config.yaml
vocab_size: 2198
init_std_down: 0.00542
max_steps: 5511
Each number is 128 + 32 x the weight over its row's rms, rounded and kept within 0 to 255. Layers, rows and columns count from 0. The size above them is the row's rms in percent of the matrix's.

# layer 7 MLP up, 512x128, rms 0.132, rows 65-117, columns 0-63
size [ 99  96  97 100  99  96  99  97  90  94 108  99 106  98  95 101 101 113 103 102 117  98  95  91 103 100  99  93 131  87  84 110 103 102  85  90  83  90 103 103 103  95  95  97  97  91 109 101 109  85  91 108 102]
[[103 191 135 110 222 159 118 167 143 100  90  94  97 141  98 119 155 135 120 123 137 120 143  21 137 120 116  59 141 160 123 175 189 141 130  59  77 123 191  80 132  68  87 103 166 138 182  87 102 131  90  99 134  93 111 155 137 134 166 128 139 120 114 142]
 [150  91 171 141 130  89 143 120 129 159 121 147 121 150 103  71 136 142 132 148 142  96 174 159 129 144  44 187 120 125  83 138 162 101 125 130 180 118 151 133 154 182 103 173 191 125 101 155 179 107 132 105  80 148 133 141 155  60 100 144  64  99  73 184]
 [148 101 100 134 125 126 184 134 155 138 163 144 147  74 166 125 104 182 141 140 136 110 117 178 144 121 129 146 132 167 110 199  99  99 111 158  73 205 115  83 130 167 134 133  95  88 140 146  59 122 120 157  77 140  76  99 177 120 132 147 187 152 104 146]
 [ 80  62 166 119 170  96  94 111 145 147 124 135 168 123 124  97  92 140  58 135  64 155 148 140 149 163 168  94 134 106  93 153 179 122 134 128 181 139 163 113 123 147  79 135 137 147 155 158  33  84 107 130 107 130 143  97 183 146 109 173 169 127 120 165]
 [126 118 116 131 151 119 201 160  86  85 156 125 114  57 150 155 164 140  83 156 133  80  81 114 139  44 142 102 157 115 138 142 180 147  68  89 178 155 105 111 136 128 169 113 104 117 130 153 193 163 114 109 119 128 133  98 172 147 116 157  81 121 101 135]
 [153 105 162 122 167  91 157 105 144 195  81 146 120 116  96 102 128 131 162  83 187  93  73 101 102 137 103  99 131 146  92 110 108 132 160 147 112 101 117  68 155 113  94 145 120 137 123  90 204  45 117 124 125 161  49 123 152 134 173  83 130 121 105 136]
 [116 119 111 120  78 148 158 117 107 150  53 129 147 140 149  92  83 122 150 116 147 115  59 168 103  70 107  86 154  63 100 127 142 148 161  84 166 154 148 154  80 134 118  93 144 111 104 151 116 160  65 153 121 137  69 165  71 134 120 153 128 148 134 177]
 [ 97 114 142 212  52  79 135 142  95 107  85 150 149  79 179 127 157 125 165 128 126 182 133 125 144 160  98 115 152 120 174 166 170 158 187 113 108 121 127 169 147 131 122 134  76  80  76 169 124 140 134 204  83 134 127 105 155 151 148 140 160 115 128 183]
 [194  76  95  97 136  94 141 150 132 140 113 149 177  94 150 119  85  84 170 113  93 190 134 180 155 111 143 147 175  43  84 109 113 117 116  95 170  98 116 159  80 113  93 141 187 130 132 104 107 113 112 152 127 193 137  89 196  95 131 133  71 144 167  74]
 [100 115 121 129 140 126 172 124 115 177  84 136 105 154 213 157 140 163 136 147 118 125 108 107 186 116  86 125 168 127  62  97 110 148 144 167 159 119 146 148 145 124  64 168 154 131 157 149 146 119 145 183 140 162  79 111  89 171 156 112 185 112 124 149]
 [107 171  58 176 131 199 122 112 106 160  79 137  76  81 149  98  83 125 165 205 125 109 107 120 157  95 136  74 167 145 119  81 129 173 167 138 133  80 130 150 179 146 110 129 148 114 124 197 120 154 128 121  92 139 176 129 151 132 119 131 109 158 124 109]
 [ 87  93 159 110 180 151 179  90  97 141 137  50 196 105 125 123 112 101 134 191 128 106 189 116 131  87  96  98 150 123  44 137 177 139 140 132  80 149 101 147 118 151 110 152 128 144 177 124 105 155 129 108 145 147 140  69 153 143 170 128  86 162 124 133]
 [150  95 138 168  63  83 178 120 120 161  90 139  92 125 117 138  96 125 156 135 176 153  99 152 101 104 170 103 113 106 108 140 107 137 124 179  61 105 130 124 154  99 111 152 113 196 210 163 113 153  75 109 113 165  99 111  95 105  91 155 167 173 155  96]
 [161 137 102 108  98 124 110  86 108 125 100 139 133 131  83 150 121 143 119 105 164 144 117 128 120 100  65 110 119 117 183 136 152 140 100 122  79 137 146  85  67 185 100 132  96 132  65 153 176 136 131 183 128 129 116 180  85 141 140 125 101 154 158  71]
 [148 133  65 103  86 133 114 110 105 127 138  80 146 118 204  93 120 102 103 122  58 157  81 162 175 141 167 137 170 119 122  97 171  95  75 129 122  99  97 146 103 149 120 102 154 113 119 155 200 131  91 155 147 180  45 133 134 123 148 160 179 154 119 150]
 [136  97 106 142 109 139  99 136  95  72 166 124  74 112 121 164 145 101 158 103 150 118 127 126 164 137  82 129 159 113 127  86  87 126 171 160 127 102 102  83 107 121  74 135 100 138 129 112 127 102 113 158  47 123 212 193 163 132 119 125 156 101 109 143]
 [201 111  63 120 112 158 140 162 191 184 134  95  96  68 118  92 153 108 150 124  87 142 137 132 131  82 178 153 110 176 134 102 170 101 170 136 154 119 114  99 135 106 171  88 165 182 133 137 131 110 143 105 156 128 137  62 146 154 138 107 140  65 143 152]
 [117  81 145 203 124 153 154 123 106  92 129 159  85 136 140 124 150 103 166 110 117  96 187 141 125 138 100 138 161 138  83 115 110 163 111 189 100 141 137  87  86 150 144  36 129  95 111 140 107 182 190 201  98 122  55 133 118  84 169 123 156 102  77 156]
 [123 159  95 100 155  90 148 165 132 146  89 129 111 172 134 153 118 112 163 106 141 130  57  91 154  91 137  97 122 163 137 102 158 110  81 186 126 130 152 163 109 109 106 126  88 118  99 105 185 115  92 161 131  93 141 164 161 143 144  52 154 114 130 132]
 [144 168 128 114 156 109 168 123 129  88 101 107 131 114  89 131 126 216 157 143 169 128 137  53 178  62 103 115  98 102 128  46  69 102 135 126 127 142 134 138 119 149 124 113 108 146 119 112 141 156 113 113 176 114 133 171  99 132 170  93 158 155  74 104]
 [ 98  76  87 150 119 153 168 163 114 160 144 165 150 160 113 182 118  70 113 104 113  39 142 120 175 130  59 108 112 124 126 137 129 163 121 126 112 118 117  87 106 185 106  80  92 151 181 194 142  98 184 124 148 191 146 151 125 163 148 134 116 106 123 160]
 [ 75 179 172  71 105  98 158 138 162 212 106 143 123 179 129 110 141 100  58 103  98 145 165 152 156 168 136 168  98  62 139 103 122 109  88 110 113 137 156 101 161 133 117 119 110 146 167 138 139 148 137 173  94 104 138 119 156 135 170 150 105 152 146 125]
 [136 145 190 126 186 149 196 127 144 181 196 138 140 100 125 128 148 164  93 175  94  97 106 136 104 161 132 116 168 139 116 129 177 134  78 127 106 143  89  57 145  68 114 127 150 129 151 155 109  97 188 119 139  88 119 126 187  58 120 124  87  82 106 125]
 [ 83 124 106 124  76 166 110 145 169 116 107 176  55  94 104 107 112 107  98 153  84 165 144 182 173 153 165 152 131 128 118 134 100 154 127 133 192 139 130 161  90 129  94  97 147 168 176 104  79 141 150 132 107 145 104 132 133 105  98 123  59 160 156  50]
 [155 155 113 113  88 114 122 131 155 117  38  87 114 180  88 137 149 121  22 191 140 120 150 176 161 136 134  48 165  77 135 120 109 182 137 172 142 163  89 131 133  98 133 186 104 130 111 102 191 137  58 151 102 114  89 121 128 138 173 108 128 129 125 132]
 [100 146 120 141  89 117 126 131 148 145  78 150 120 187 123 143 104 160 133 137 108 125 146  97 118 158 124  96 145 122 132 150 130 137 191 156  75 189  50 142 100 140 108 130  89 151 150 154  68  96 143 138 139  97 128 193 166  95 130  62  73 127 112 169]
 [157 166  77 134 154 173 139 154 164 184 131 171  81 147  76  98 105 139 132  87 143 162 161 101 152  43  76 158  98 110 115 152 120 151  90 103 144 108  81 162 112 105 151  87  75 132 126 133 114 141  90 125 136 130 158 158 109 128  90  97  97 186 131 133]
 [149 137 169 155  91 181 123 182  89 105 174 156 180  71 118 157 156 173 141 102 141 147 142  98  96 105 123 122  96 169 120 141 148 149  98 141 153  73 144 149  88 133 110 136 127 125 183 100 121  92  85 140  62 167 122 130 109 102  99 129 146 180  72 147]
 [142 129 193 125 165  85 163 125 111  91 103 134 128 120 159 146 172 140 170 127 135 200 134 109 172 132  46 116 163  68  94  90 141 124 150 109 151  90 134  57 164 120 136 111 127 179 105  76 133 120 190 133 109 147  86 124 197 127 134 163 148 161  66 147]
 [ 99 129 124 174 125 165  96 123 131 108 134 114 117 168 113  39 132  81 138 139  67 119 146 175 125 137 114 115  16  94 114 145 128  75 158 128 116 104 122 155 163 159 105 109 103 156 126 129 143 191 141 207  99 173 134 174 122 140 127 163 165 219 139 133]
 [ 79 126 135  97 125 186 103 117 167 214 120 100 160 155 108  95 166 132 147 106  95 142  96 136 153 116 118 109 112 120 200 138  98  94  93  87 147 141 112 168 117 120  91 146 137  92 159 186 123  83 121  88 168 109 131 129 115 125 120  91  85  83 179 174]
 [ 99 127 146 119 104 107 153 110  94  94  89 120  97 113  91 126  90 165 165 102 153 135 182 103  56 107 111 110  82 113 168 159 139 142 150  65 144 120 159 154 167 156  95  51 130 145 102 105 141 137 167 166 161  90 183 159 171  73 148  91 115 106 132 118]
 [159 150 179 199 146 155 101 123 120 152 122 119  54  97 151 140 179 112 148  92  84  75  65  97 132 157 126 156  91 147  96 122 130 162 101 133 111 128  87 122 125 149 162 121 143 141 123  78  64 167  89 100 152 118 146 113 121 149 156 132 200  58  77 148]
 [145 100 129 112  87 110 209 137 120 168 112 101  67 127 115 153 113  59 128 166  85 180  66 122  96 101 160 183 132 142  89 115 160 169 113 136  98 144 163  93 116 105  83 148 156 149  90  68  86 180 144 136 180 129 125 111 109 128 206 154 106 151 114 195]
 [150  59 154 103  71 101 156 125 134  98  76  92 165 122 126 151  72  95 124 125  97 117  92 168 132 117 100 139 173  86  33 202 160 114 108 108 134  95  79 104 130 180  89 132 164 143 131 111  79  91 190 162 100 196 123 102 103  96 124 101 139 108 122 145]
 [176 156  85 122 138 134 205 162  71 109 131  86 102 120 188  80 124  95 153 171 126 161 104 125 102 117  94 132 178  75 134  63 160 167 136 118 183 193 173 125 164 137 147 131 119 137 124 131  88 147  86 142 119 121 155 110 148 100 142  90 136 130 141 104]
 [149 185  90 139 111 124 145 145 127 159 170  83  74 147 146 143 162 127 157 121  41 109  94 108 102 136 121 152 170  95  88 210 142 142 168 109 212 164 186 178  87 141  96 132 149 119 113  96  85 109 153 159  92 167 126 100 146 173 126 143 120 125 117 118]
 [147 152 141  73 136  95 154 145 110 158 103 169 103 119 221  97 104 143 136 132 133 126 168 103 127 141 119 111 214 138 103 159  86  91 115 144 109 116 149 100 142 156 121 131 118  94 108  99 146 133 139  96 123 178 142 169 133 167 165  83 140 150 144 101]
 [140 147 147  68 126 130 155 157 123 103  87 116 139 124 126  60 110 124 104 136 120  76 108 115 135 193 105  69 164 162 164 143  83 171 119 157 149 155 100 135 190 168  93 163 130 106 167 190 132  72 135 123 114  92  83 132 165  94  83  84 100 145  94 107]
 [137 152 102 120  61 138 127 119  88 108 114 143  93 136 122  89 188 117 131 129 138  81 225 156  91   9 162 165 135 164  83 112 153  96 119  84  90 186  89 103 104 128 140 117 141 138 132 134 150 129 165 166 117 119 152 141 134 117  70 161 189 117 179 137]
 [166  96 163 100 154 154 149 163  92 116 100  63 150 126 108  88 164 137 124 188 125 129 156 120  51 137 110 133 143 148 117 137 125 108 126 123 101  52 106 110 116 127 109 136 155 167 106 203 174 115 141 134  83 146 159 123 161  74 129 151 109 127 130 113]
 [119 138 133 109 110 164 119 139 139 158 153 101 114  60 124 116 159  95  94 133 145 159 141 126 133 142 128  99 135 113 166 101 150  63 100 149 149 105 111  63 129 223 119 132 112  66 164 123  72 166 179 152 145 117 150 125 115 161 140 122 144  92 106 105]
 [122 179 101 133 138 100 158 150  88 143  85 130 140 154 130 161 159 150 131 125 124  96 124  70 162 173 142 125 125 139 101  97 105 144 145  92 169 105  96 114 185 186 116  60 210 114 113 181  85 139 119 124 126 125 103 146 126 115 108 119 156 103 136  93]
 [128  81 139 132  88 115 158 190 133 160 138 143 117 153 128 128 122 114  49  75 132 146  73 127 154  83 103 158  99 109 139 164 124 101 110 103 144 127 112 137 198 135 165  62 127 107 138 156 122 102 139 135 154  79 151 122  76 172 128 144 173 136 108 156]
 [123 153 143 100 106 106 161 117  72 116 128  82 132 134 110  95  77 151 115  97 136 127 156 184 173 134 150 155 172 135  90  84 153 160 113 141  81  79 160 124  96 105 123  87 103 104 142 124 132 131 173 148 133 153 107  96 174 177 146 128 130 163 107  71]
 [146 115 143  77 101 134 124 153  71 142  94  99 108 166 108 122  27 133 155  94  99 134 139 107 119 154 129  78 133 117 165 149 126 132  95 135 162 103 124 105 188 131 154 150 110 128 192 153 135  55 157  83 161  73 152 124 146 128  87 127 166 115 105 170]
 [ 81 169 133  87 105 149  75 164 139 132 127 127 117 131 120  77 121 189  97 109 155  93 162 111 106 163 153 156 134 144 123 147 116 105 121 118 133  77  68 114 166 112  84 129 144 152 158 103 161 106 112 146  92 144 136 117 139 102 128  62 156 183 128 125]
 [158 130 130 125 195 144 170 109 154 126 130  90 126 164 129 143 108 102 121 116 164  89 128 109 152 128 134 168 182 120 129 113 123 138 180 141 100  91 166  99 131 158  99  95 110 102 148 108 104 109 139 157 140  95 127  61 100 121 106 129 113 180 116 165]
 [145 103 140 123 121  93  64 148 165 187  78 131  92 161 176 116 149 149 152 123  75 118 212  78 182 142 167 115 124 130  90 106 100 175 110 104  95  86  81 105 177 127 166 111  87 161 111 136 173 140 132 137  68 158 140 171 134 143 116  93  88 191 108 167]
 [141 116 138  86  98 127 112 130 144 159 113 154 127 179 103 120 125  76 170 158 104 159 146 113 139  68 123 134  91 108 198 114 146 146  94 103 112 112 128  62 133 151 115 178 173 133 140 122  90 104 129 132 170 125 137 146 144 125 106 152 151 171 125 120]
 [134 128 181 135 103 120 148 154 126 183 100 111 154 115 138 152  89 118 172 114 104 141 179 103 111 164 169 145 165  64 175  67  85 125 111 132  64  91 167 147 139 115  85 133  90  91 163 121 149  94 138 131 146  76 133 159 168 161 113 146 109 116 112 212]
 [185 118 129 154 173 122 156 103  71 169  77 142 104  94 163  83 111 141 139 142 146  87 180 110 127  83 143 142 153 166 116 194 153 141 111 138  81 113 196  77 137 143 153 113 171 107 115 128  95  70 127 137 174  42 120 119  83 122  99 116 136 172 109 168]
 [106  27 101 171 115  87 173 103 159 128 109 148 151 165 140 140  78 101 102 196 132 130 155 188 119 116 144 162 140 139  30 127 109 134 139 108 117 133 108  88 170 181 150 134  76 114 188 125 106 147 138 102 114 148 120 118 106 125 102 137 111 132 106 160]]
# layer 7 MLP down (transposed), 512x128, rms 0.0664, rows 65-116, columns 0-63
size [ 87  96  99 104  98  86  97  88  91  92 113  98  98  93 107  89  99 117  99  99 124  95  99  85 105  91  87  88 120  76  80 114 109 103  86  75  82  91 102 106  99  97  95  99 103  87 122 100  99  80  88 122]
[[174  89 152 140  53  85 126 136 157 140 159 171 104 119 168 117 106 141 166 109 167  89 128 153 126 161 145 143 167 141 132 138  62 101 144 140 147  99  62 105 119 173 166  82 111 181 116 170 152 160 147 168  92 130 118 133 113 114 114  56  58 148 152 167]
 [116 105 154 161 159 143 127 159  91 119 138 138 115 107 151 191 144 153 145  37 127 161 169  77 142 142 103 109 144  88 120  55 113 140  98 125 125 167 149  83 164 125 128 147  52 143 101  72 141 101  71 144 150 116  90 108 140 126 115 158 104 180 136  85]
 [ 64 144  56 161  94 125 108 158 100  99 119 107 104 147 145 120 112 126 188 190 113 125 121 165  35 122 199 176 135 134 104 123 121 133 144 152 133 167  99 157  63 175  58 130  84 121 164 173  96 128 149 100 119 148  96 160 153 115 124 159 136 100 111 118]
 [106 122 154  90 111 182 133 155 160 163  77 119 117 125 142 164 135  48 118  96 160 131  92 102 127 171 126 134 112 169 121 154  68 105 119 155 107 140 158 114 193 133  80 107 158 187  85  91 118 174 158 104 199 143 146 174 117 137 113 176  56 182 100 119]
 [140 112  94 143 156 124 155  71 151 179 125 149 135 164  77  99 122  65 153 132  92 156 139  99  89 136 130 127 147 163 151  68  86 132 146 117  82  84 123 114  84 165 101  73 118 186  92  97 149 101 154  70 123  98  62 117 122  86 154  91 138 152 167  97]
 [ 83 177 169 136 158  90 150 124 146 174 149 170  90 110 101  99 111 138  73  66 163 114  51 162 134 130 174 100 114 109 187 140 214 123 116 104 114 116 155 161  84 190 125 133  84 132 139 116 126 122  38 118 112 148 171 153 137 176 106 119 145 126 174 140]
 [129 156 180 108 178 104  58 107 138 135  98 168 124 119 151 152 180 103 101 192 132 122 135  93 120 150 162 102 115 157 125 175 133 118 130  98 110  68 131 160 135 118 116 140 167  84 143 134 155  86 108 157 143 166  88 138 166 116  97 128 119 115  89  92]
 [ 65  95 128  92 102 149 151 116 128 179  58 168  95  89 103  70 144 119 112 180  74 122 144 154 156 119 123 101  73 120 204  94  88 200  82 162 104 156 111 146 154 113 127 115 104 131  94 121 154 153 145  92 113 124 132 137  67 125 136 176 150  98 120 116]
 [127 174 127 197 208 150 136 202 132 153 180 114 102  85 124 128 120 125 108 119 122 127  78 137 112 126 100 169 126 179  46 136 147 121 190  91 147 146 159  90 126 145 135 168 122 113 135 177 108 119 111  99 120  66 132  99  96 124 113 135  85 111 145 155]
 [ 42  94 131 125 123 150 174 157 183 148 174 146 164 143  95 125 106 177 150 162 126 101 108 154 158 160 141 182 118 112 148 138 159 138 132 133 176 112 137 142 130  96 117 155 144 146 148 174 115 124  81 137  78 134  87  96 138 165 166 133 105  92 102  98]
 [139  84 162 133 123  82 121 133 148 140 169 111 146 155  52 140 131 147 156 111 140 148 135 137 153 133  73  75 147 111  65 156 153 154 112 131 131 162 148  99 140 144 113 128 115 103 180 176 111 203 173 134 162 188 159 133 147  91 117 170 164 143 108 127]
 [120  61  60 162 141 110 117 162 146  68 137 148 121 124 166 106 119 128 122 122 104 121 157 164 103 107 155  96 107 183 154  72 122 111 128 132 166 131 120 152 145 172 132 178 184 170 114 140 195 111 165  98  80 143 114 129 170 149 112 203 149  99 113 158]
 [135 131  56  98 113 175 141 146  86 124 156 136 143  89 168 114 110 125 188 193 114  70 122 149 129 184 151  92 138 121  79 205  72  74 103 113 126 159  74 186 110 119 156 138 134 169 124 135 180 147 159 152 129 131  85 197 148 133 157 153  62 169 150 154]
 [189 146 141 113 175 115  90 102 125 114 107 135  89 136 137 204 168  85 122  91 130 122 137 150 190 114 154 185  87 153 105 118  85 106 171  86 127 134 168 130 176 115 117 143 132  88 128 145 112 124 114 148 102 114 125 156 168 177 138 129  67  94 164 141]
 [113 154  98 180 118 158 107 128 132 146 140  82 130 132 110 143 177 130  49 125 130 107  67 125 202 148 158  86 128 143  85 114 132 124 136 153 117 101  66 176 124 109 132 151 162 146 146 144 111  81 135 146 166 139 144 151 129 110 112 167 179 105  88 139]
 [199  76 121 110 105 154 135 158 124 186 121 137 134 131 111 131 183 132 120 133 137  94 132 147 150 188 185  98 180 172 136 124 165 117 141 146 103 122  86 162 161 164 150 123 198  84  63  59 129 160 102  59 137  93 165 132 143  96 168 124 120 109 138 136]
 [187  63 139 133 121 137 154 125 116 101 152 149  78 152  94 130  92  63 117 136  60 138 137 173 195 153  75 185 148 122 121 180 177 102  86 189 179 158 103 137 108 160 127 162 140 111 135  59 119 106 122 169 120 111  89  76 158  90  99 176 131 126 126 125]
 [100  98 145  68 140 116 151 110 118 128 122 138 175 125  98 155 200 184  94 189 127 134 100 132 201 114 139  95  97  86 159 166 120 107 121 127 144 134 183 123 105 191  96 178 109 129  87  80 125  86 136 220 138  77 111 170 134 108 107 143 103 131 159 157]
 [127 105 121 123  83 154 134 118 156 105 196 127 123 132  75 101 119 120 148 131 116 137 147 166 123 111 122  70 133 118 117  71  97 121 194 110 127 118 155 101  96  95 125  91 128  80 186 143 110 126 115  58  76 126 130 172 106 136 138 162  85 141 140 188]
 [178 100 132 166 101 114 132 100 177 173 149  89 149  50 151 152  88  42 126 127 104 141  95 170 131  80 115  95 193 133 152  91 109 124 121  98 165  98  79 123 145 146  93 162 104 130  76 149 111 146 116 169 174  97  92  98 134 162 127 197 140 108 121 124]
 [122 107  61 141 149 138 166 135  97  76  55 122  58 158 133 129 103 138 180 149 181 145 208 104 162 136  75 109 119 152  79 141 118 159 141  96 116 133 148 114  91  86 136 145 142 166 150 167 152 103 134  46 108  99 107 119 167 159 120 127 157 117 119 122]
 [113 164 104 148 182 105 177 100 192 152 104 133 153 114  71 188  93 166 123 118 157 118 165  32 105 129 120  81 117 132 104 146  82  75  98 161  97 114 141 111 166 100 131  76 138 100 174 146 116 120 108  58 128 127  50  70 154  90 100 134 188  97 129 117]
 [170 148 144 192 170  78  73  85 144 109  83 141 134  96  90 209 140  90 116 120 117 191 114 136 127 137 147 169 108 128 125  81 160 126 150 134  86 146 178 165 192 149 139 107 125 149 111 123 136 129  89  97  86 147 184  70  58  99 120 155 133 138 176 126]
 [149  65  88  64 168 103 136  84 121 141 120 103 166 173 119 115 146  83 132  92 152 155  74 164 159 115 125  49 132 174 122 167 157 150 134 152 150 113 115 173 136 138 120 203 104 142  89  90 140 153 132  98  89 100  94 159  94 115 123 129 137 118 119 150]
 [106 128 191 105 158 144 138 210 122 171 120 117 123 112 147  89 154 113 170 148 146  85 141 109 132  40 158 173 114 124  84 176 200 135 120  94 138 140 113 157  96 119 186 105 108 109  72 118  45 146 142 123  98 114 122 102 121 157 121 130 133 128  89 153]
 [119 126  86 138 145 165 199  75 114  98 125 126 103 147 126  71 123 110 110 179 111 129 140 155 105  90 166 189 124 140 194 101 146 115  87 159 162 121  90 127 138 118  93 168 113  55 120 195  94 121 121  44 152 133 118  62 141  88 176 102  86 139 151  99]
 [124 122 142 151 192 120 167  81 152 152 118 143 125 144  57 158 140  78 149 177 174 105 177 109 130 189 162 121 163 102 102 120 138 133 139  98 123 171 132 121 177 154  33 122  93 161 124 117 152 133 149 113  84 161 126  89 101 233 115 109  84 146 134  85]
 [111 166 124 111 174 121 149 104  80  89 156 106  76 127  82 127 129 152 146 120 111  81  84 122 114 112 214 174 140 120 127 179 108 144  98 139 139 148 165 100 156  91  89 161 142 165  36 127 146 128 151 161 168 103 117 115  79 146 143  77 180  68 138 134]
 [165 112 149 120 135  90 114 196 135 127 169 131 220  97 176 173 126  96 146 126 105 168 101 127 110 119  86 140 122 141  69 132  98 112 150 141 115  78 102 105 135 115 125 129 114 171 157  89 167  66 203 112 129 202 143 101 148 155 105 171 141 168 151  91]
 [118 108 112 118 129 161 107 115 200 138 144 127 143 122  69 106 140 164 150 114 135 165 102 109 138 164  91  96 174  99 151 106 144 159  58 173 104 136 145 103 113 107 209 120 169  58 188  97 146 142 112 124 144 120 160  82 128 114 122 122  88 100 175 146]
 [150 166 114 170 110  54 161 137 129 103 102 151 159 160 133 179  72 152  73 118 125 151 127 116  72 107 110  99 189 112 108 106 168 150 148 126  83 140 155  87 118 111 103 125 104 140 169  99 100 144 145 171  94 140 166 150 142 232 138 130 177  77 116 106]
 [120  59 100 139 133 120 135 135 124 112 118 118 152 120 131 110 112 118 101 149 143 144 179  37 136 143 182 150 130  86 131 156 134 133 126 155 139 136  89  95  84 167 135 140 181  95  99 130 154 111 157  86 124 123 123  58 149 131  50 114 108 125 126 129]
 [ 94 124 142 145 131  99 121 124 174 110  89 161 162 126 153  97 145  99 131 105 156  89  86 148 115 134 151 113 134 129  33 174  80 102 118 151 113 159 167 123 144 161 140 119 121 137 176 119 108  85 134 129 102 143  85  69 157 115  49 170 157 131  95 187]
 [106 184 120 109  91  89 103 144 169 157  99 118 161 114  97 121  93  91 125 138 111  95  91 167 131  99 125 156 130  94 120  93  57 111 171 190 168 147 125 138 171 164 170 121  97 100 162 113 118 167  90  95 133 178 178 112 133 146 167 121 124 106 195 109]
 [117 103 111 151 170 149 129 118 126 117 166 158 105  76  59 187 124  98 135  81 109 123  93 112 121 214 172  93 142 132 123  85  60 105 179  97 161 146 180 112 146 140 114 119 111 117 159 140 166  94  86 121  98 125  73 125 112 125 176 134 113 110 205 137]
 [110 153  96  91 158 141  66 135 116 159 189 108 100 119 108 129 136 126 115  93 184 105 112 148 179 108 118 176 108 131 115 156 118 153 120 128 108 157 131 175 157 136 142 161 129 121 149 161 156 139 191 117 117 108 112  93 110  75  83 158 121 152 184 143]
 [ 94  85 147 108 114 134 122 127 136  86  71 116  83 159 131 138 153 224 138 129 145  86  72  83 152 153  82 164 139 147 146 122 144 135 112 121 110 136 138 158 109 128 139 159 120 153 136 153 146 159 111 103 111  55 119 123 111 132  87  95 176  94 121  91]
 [103 128 101 193 135 126 136 111 138 102 122 163 164 129  61  74 106 169 111  92 171  84 128 139  81 137 120 102  70 139 151 104 154 128 101  98 143 104 139 159 114 194 120  88 145  88 108  97 123 151  95 160 101 174 110 148  92  81  69  67  85 180 100 142]
 [134 152 197 122 119  67 175 147 129 149 151 118 157 148 103 118  98 135 135 152 112 108 191 144 170 126  98 139 128 153 159 125  99 143 115 109 185  95  75 103 122 121  99  84 112 158  59 160 142 131 120 135 122 139 119 157 135 161 127  96 176 150 178 140]
 [171 152 115 186 149 115 136 108  87 135 164 122  54 100 118 114 183 113 153  62 202 111 177 120 121 163 113 154 120 143 153 160 181 159 164 162 154 198 105 121 148 110 164 194 121 113 111 138 117  98  90 162 148  83 103 121 103 133  57 159 131 138 117  94]
 [141  85 168 169  75 109 134 150 143 109  97 181  95 172 139 118  89 115  68 143  80 152  96 210  64  83 127 190  92  99 175 129 194 127 194 161 158 125 109 109 144 128 133 174 107 128 127  91  97 151 118  76 125  77 139 140  91 136 118 156 139 116 132 153]
 [151  80  70 134 101  75 139 100 146 123  84 128  89 138 114 141 169  69 171 147 184 129  82 126  92 171 126 138 147 156 155 145 128 122 152 148  71 164  99 141  79  63 152 126 120 167 125 163 216  97 132 144 129 159 112 120 185  96 127  67  98  94 133 133]
 [184  71 108 157 149  92 143 149 106  71 122 166  82 143 168  97  68 101 136  90 172 147 122 137 144 147  86 155 128 115 163 134 146 163 171 194  90 125  94 169 126  94 165  88 125 168 160 119 121  87 129 138 146 198  41 102 100 105 122 118 119  61 170 166]
 [115  91 170  99 149 185  92  67 128  85 144 128 116 116 115 127 156 107 143 111 128 142 214 137 157 189 133 166 100 149 109  89 102 123 112 128 184 132 139 132 118 114  78 160 132  98 122  92 138  73 146  84 159 126 139  94 156 119 101  84  57 142 148 127]
 [ 76 194 165 170 135 157 153 102 113 125 111 132 127 101 139 121 113 191  85 122  81 173 143 123 107 119 121 134 124 106 118 121 124 161 145 119 135  89 136 209 171  62 141 172 132 130 121 105  86 122 117 125 147 103 179 151 175 148 114 118 108  93 178 102]
 [105 103 102 182 115  56 107 136 169  95 110 108 128 129 165 109 206  93  95 108 141 119 141 128 182  65 131  50 126 145 162  99  62 104 130 121 166 154 152  84 106 186 127 128 118 104  93 209 144 167 161 146 144 100  77 175 154 160 127 147 134 198  90 121]
 [155 105 114  90 131 146 181  93 192 111 100  89  72 152 167 161  97 123 145 109 142 124  98 115 117 101 147  83 109  99 121 137 129 125 102 153 131  81 195 130 120 166 148 131 160 107 118 147  99 150 152 136 153 127 143 124 141 165 129 152 108 164 118 135]
 [101 116  96 172 148 166 161 113  97 189 189  94 124 116 117  97  92  99 100 120 130 148  69 182 134 121 147  69 126  99 112 107 148 123  94  89 126 159 102 131 100 137  62 168 124 174 134 226 163 152 104 114 168 168 135 150 142  79 120 122  66  93 129 162]
 [102 139 109 172 123 164 104 138 183 154 180 154 137 141 196 115 163 175  95 144 141  77 105  74 175 174 142 132 141 117 118 117  90 108 128 124 121 178 122  44 155 153 112 151 119  63 138 136 126 148  86  92 161  96 129 162 147 156 117 134 107  88 101 109]
 [116  86 159 139 195 144 119  74 152 134 143  56 122  85 119 145 125 143  87 102 136  77  99 149 137 139  84 127 150 129 153 193  96 135  20 129 131 148 175 131 113  93 121 102 165 119 132 148 123 104 166 102 174 106 104 115 145 135 145 124 121  53 107 134]
 [164 121 155 126 162 144 157 132 137 139  84  67  89 146  97 188 150  99  78 109 140 144  85 124 186  73 164 161 112 181 105  97  88 139 104 155 141 124 148 157 100  70 125 142 104 153 108 104 174 115 153 129 131  69 121  68 111  59 138 181 140  85 146 120]
 [127 109 121 106  89 130 114  71 126 112 123 129 200 129 119 118 109 101 151 144 129 162 115 175 118 137  60  78 102  93 133 124 159 120 153 123 131  67 144 163 178 200 113  93 150  80 168 182 139 197 113 144 178 127 145 103 153 160 144 163 188 123  79 141]]